{"n_layer": 14, "d_model": 384, "n_head": 3, "n_kv_head": 3, "head_dim": 128, "d_mlp": 512, "vocab_size": 23304, "activation": "geglu", "norm": "rmsnorm", "norm_place": "pre", "norm_eps": 1e-06, "positions": "learned", "qk_norm": false, "attn_scale": 0.0884, "bias": "none", "tie_embeddings": false, "parallel_block": false, "init": "normal", "init_std_qkv": 0.0148, "init_std_o": 0.0, "init_std_up": 0.0148, "init_std_down": 0.0, "optimizer": "soap_variant", "lr": 0.00341, "lr_mult_qkv": 0.5, "beta1": 0.95, "beta2": 0.95, "lr_head": 0.00906, "grad_clip": 2.0, "warmup_steps": 200, "schedule": "wsd", "decay_fraction": 0.796, "decay_shape": "linear", "final_lr_fraction": 0.0, "batch_tokens": 131072, "seq_len": 512, "doc_mask": false, "train_tokens": 458400000, "steps": 3498, "dataset": "wikipedia_en"}
Each number is 128 + 32 x the weight over the matrix's rms, rounded and kept within 0 to 255. Layers, rows and columns count from 0. Numbers have three digits each.

# layer 4 attention value, 384x384, rms 0.0434, rows 361-382, columns 128-191
126125112100080135147118154140122101153143112090098075071088100114110119169112119146172156130144067097098158116147092145181205165152127126160179133126134089113137189159101085110157147101168168
117149127068141151166074152076107142094067112129125124115121157208114097114076142152098120200114113169206166131111224118170078111112102168158173128051099110139176187187155143132143121066176091
148170087095149176118021189139069123153122185097156104152139034072075140113125126127149127091200064200127181119151129101129087096196176131101164139175133154158142094166090082117110083187087052
189100121130180103093056121119093110106066124086129140158113125118145090134135172118151128154122136128161174145087144102041169057112123111133138131162118197142064173130156121180134136108093109
111046088099150117121118131168098177159104161097054145092099071153125101145129139129179123035157119075081122136116113109093150092118105119086143097137120118166078073142097179123095125157140150
113112132155053127109141072165036154109145116155133146172157175148077100080075081144178108080143094127129144082106090145071093135216127086146140161136158090144182074140083117137198114104146169
108113120109149168182127166091192119104183159118132117142092156135149135209143139109111159131152114182063146106151152147122110109121103125115084097175164113079212211148164090188164074157140142
071090076115133163181073189108153091143130121129115142184158148086081118103113133143138162103103145103116060125058125070073121147108129161115100128182123104082101131147131123136113135148143134
111089161139156082102112125126161132142113150117151072189094138086098165154125121131150129150120163137134143144129135139189092091106133138116158146198125118086086081104190135134100132143130149
179125151088138125125109118055088048143127153074110112116090103119129121075130129135132147199132178164137121119169189146179179110110082122138084134155085132195091159077144130139132133115129093
152176109156165117110148128164149139071106158142191070103157174095082052131064097091192109107126095136154101094177121124149122101161109152114158120082157153104158222059148166089123104141160065
129088096122152094127115159146187150114141176079131123147132112140162104142097125128139155038130124095065116084088170083116129131074097182181192091137116116144135144149086148133124094174164142
128097166144127185132155131086163117136172121131143102139127094104069091145113122116120154128157139137114100166080137137159146111154114167163089147156097108145145140133123085188157146078102188
109091086107135079096110167164119118114130107128116062143090127085112100110142122108159134128145093120138108112194156106179111100105111110150113106105094140135118122123086100112129149105161125
113184098118186161107168089111135095070137149132098127213133130090178085173133101118085122171132163195184136059110138083143130155140116109098144140137065131111096129191102124150147084153107149
127083097121124184168098127162144105211107099096221128177115113145121088150103143149120121100080172177090111182122149166159161135165152138082043143123131160136089111103092099154154117103098123
159145149104078131118176179120144131125134065124152135077149131091119183180080149104122096078084129073134086157070079092155143138179074084091097071121109112202107126154126176133134167085136098
165118127088082123175074172141140100136137112156201117134131174116173137108117114111114176140084174096086121140098117176097141164083103149173129193112099180177087101136132138094119142104190134
190101112089098137162120097157064142151183237150108177097125102114136145090093151126136107133054164108147112032106144108113156144087122186141067113188097131153129051190066129112136132135108139
095118127023066155153104155132105159103126095152134144121081176120068126167051127165167108126147000084096105044116073137152117137134138159158159132119140141165092156163107133170087111128063132
116157133118142130125122112101162120102089128135115071121095162094081160169105146117125110160134149147157166108075139240164148112145080131137079121140135105177164153171061147156121167122067112
096118166161089123118121105153191176153127109137210154132124135165103107123133072154181135187099146132152095109118149118133140077097184143100094127129146100137124085122141166147123147170125100
# layer 4 attention output (transposed), 384x384, rms 0.0775, rows 361-381, columns 128-191
072100127173137112107127110123192076072145082130136169139075095107135105168173137120088113136160136147115105099089152151097186080135131104138109117135126134134086066132103180152058178119102141
116146157118106079068183155085110086105171128178123129119148133130071089096115112076091076081175141118127058153079046144144143062143145104127094097146107145129156083098155095153107133134125157
109116175118160130115185091106173137156151039175141150126056147098143136132082152119171075110139223129108124139144155118114211081124160054185050124142179165073062075115159195142145144116154191
161137097112103112110114103101105089138137113153102178116116151081063169091112140127194104069165210163145055161141132137131142154164106169111101108114158076100153133041093155097136077152163148
095158105087170183172073088119137141102124133126143131134174120069093122069150111097152117106064102177122118126154134142096127179158147155121129175162119147102165194102103131145171120153157122
089067107149174156085050125162224126137076163130071077091144088108180089157153129153156220109220191094163153144083132081163155126034118123146206136100134180175111181121158187116036081124083113
137107204122123088120119180161093144088138103182179128156082103117099115095132164064149110142134115042131109160140146117184107109169111119132098178161082112160071088146126116125110227089156120
137115155101192114156189093146088075134140164156185103096094167136175060176146136176144074089120093147109122107157167142175145146179141073120168065119084132127086173122148139115123158126146114
159119127145125141132114140088127131127166096130093149166149143124122147107146129128170141105102098131106123128181153130078136191108122111134079121084131159152199154130093130131153100079131104
066151127125086134082113176143048172102122140100140145151161168173097143169096054154112107064067065162119108184115118156100155075099107185117099158113110097126167183165108124107114126086157096
132079131116105143111124126139127075103150120086102120095122134151176138138220155133138128131135109000105165129092169146236104157132102128089184098150112133151127085123151141140123182122156238
206123172145223114115092136215076167096106115122180118174164098129068148090219095092165110199169154094121114098147058126144135190145121150065092181119074137127183157113149045158125154129066086
124160084110086099111112139171114152132019104172113121132117154205169114070108187091121118114128145116148116074158146172137149155091086133103099112088090079163139142128060176121121128105082137
104121196084133154055111106184059079086071093124149095148076130128109158071144119136102076122091146105120147174110079130108173143118162152105131156129140184110108128118203140108149103115110198
119159128114071136084149131140138191118090126146088081099103094112117184142193123156176112123110175084163142169175111145110197117137127170189086173102169132094109203100186197100090112084115083
122157164144130138142129160100167101104147173157160126134150172111167156114124161067174110158130077162182138156119167143112130129109105157163173136076165171101079124170173126150126141125121153
072172131177106104186126130139118231132098067101155071105157085076157168136187110182134107237116095111072145081113158143138091067090131084097107088105183131115100151104098104151129130121109092
174078128122148121142128132172122142172185167130118111207139091131085103155130165151110100185159075172101129092179162099169132154107098103081111074167162168142082128151123085144125126154099071
096109145101074126069056150141176148140069154099090130120117071129099164191115104255156106101200088137097193138202149116150103161151103110120095157073092150080213131129131133097053127129136100
127062185112166046081165139125097092081110109134176162130084101163119133074180075089138137146179097132086118156143084114190139151092148077128105138036120087020167167106074153070168145174125128
109126131116164073126170133133124090132089099140108138118099105119109129129136091155125150115164095166092103156114131102155104179167205099104118117081118088110132129113127141140169114107132111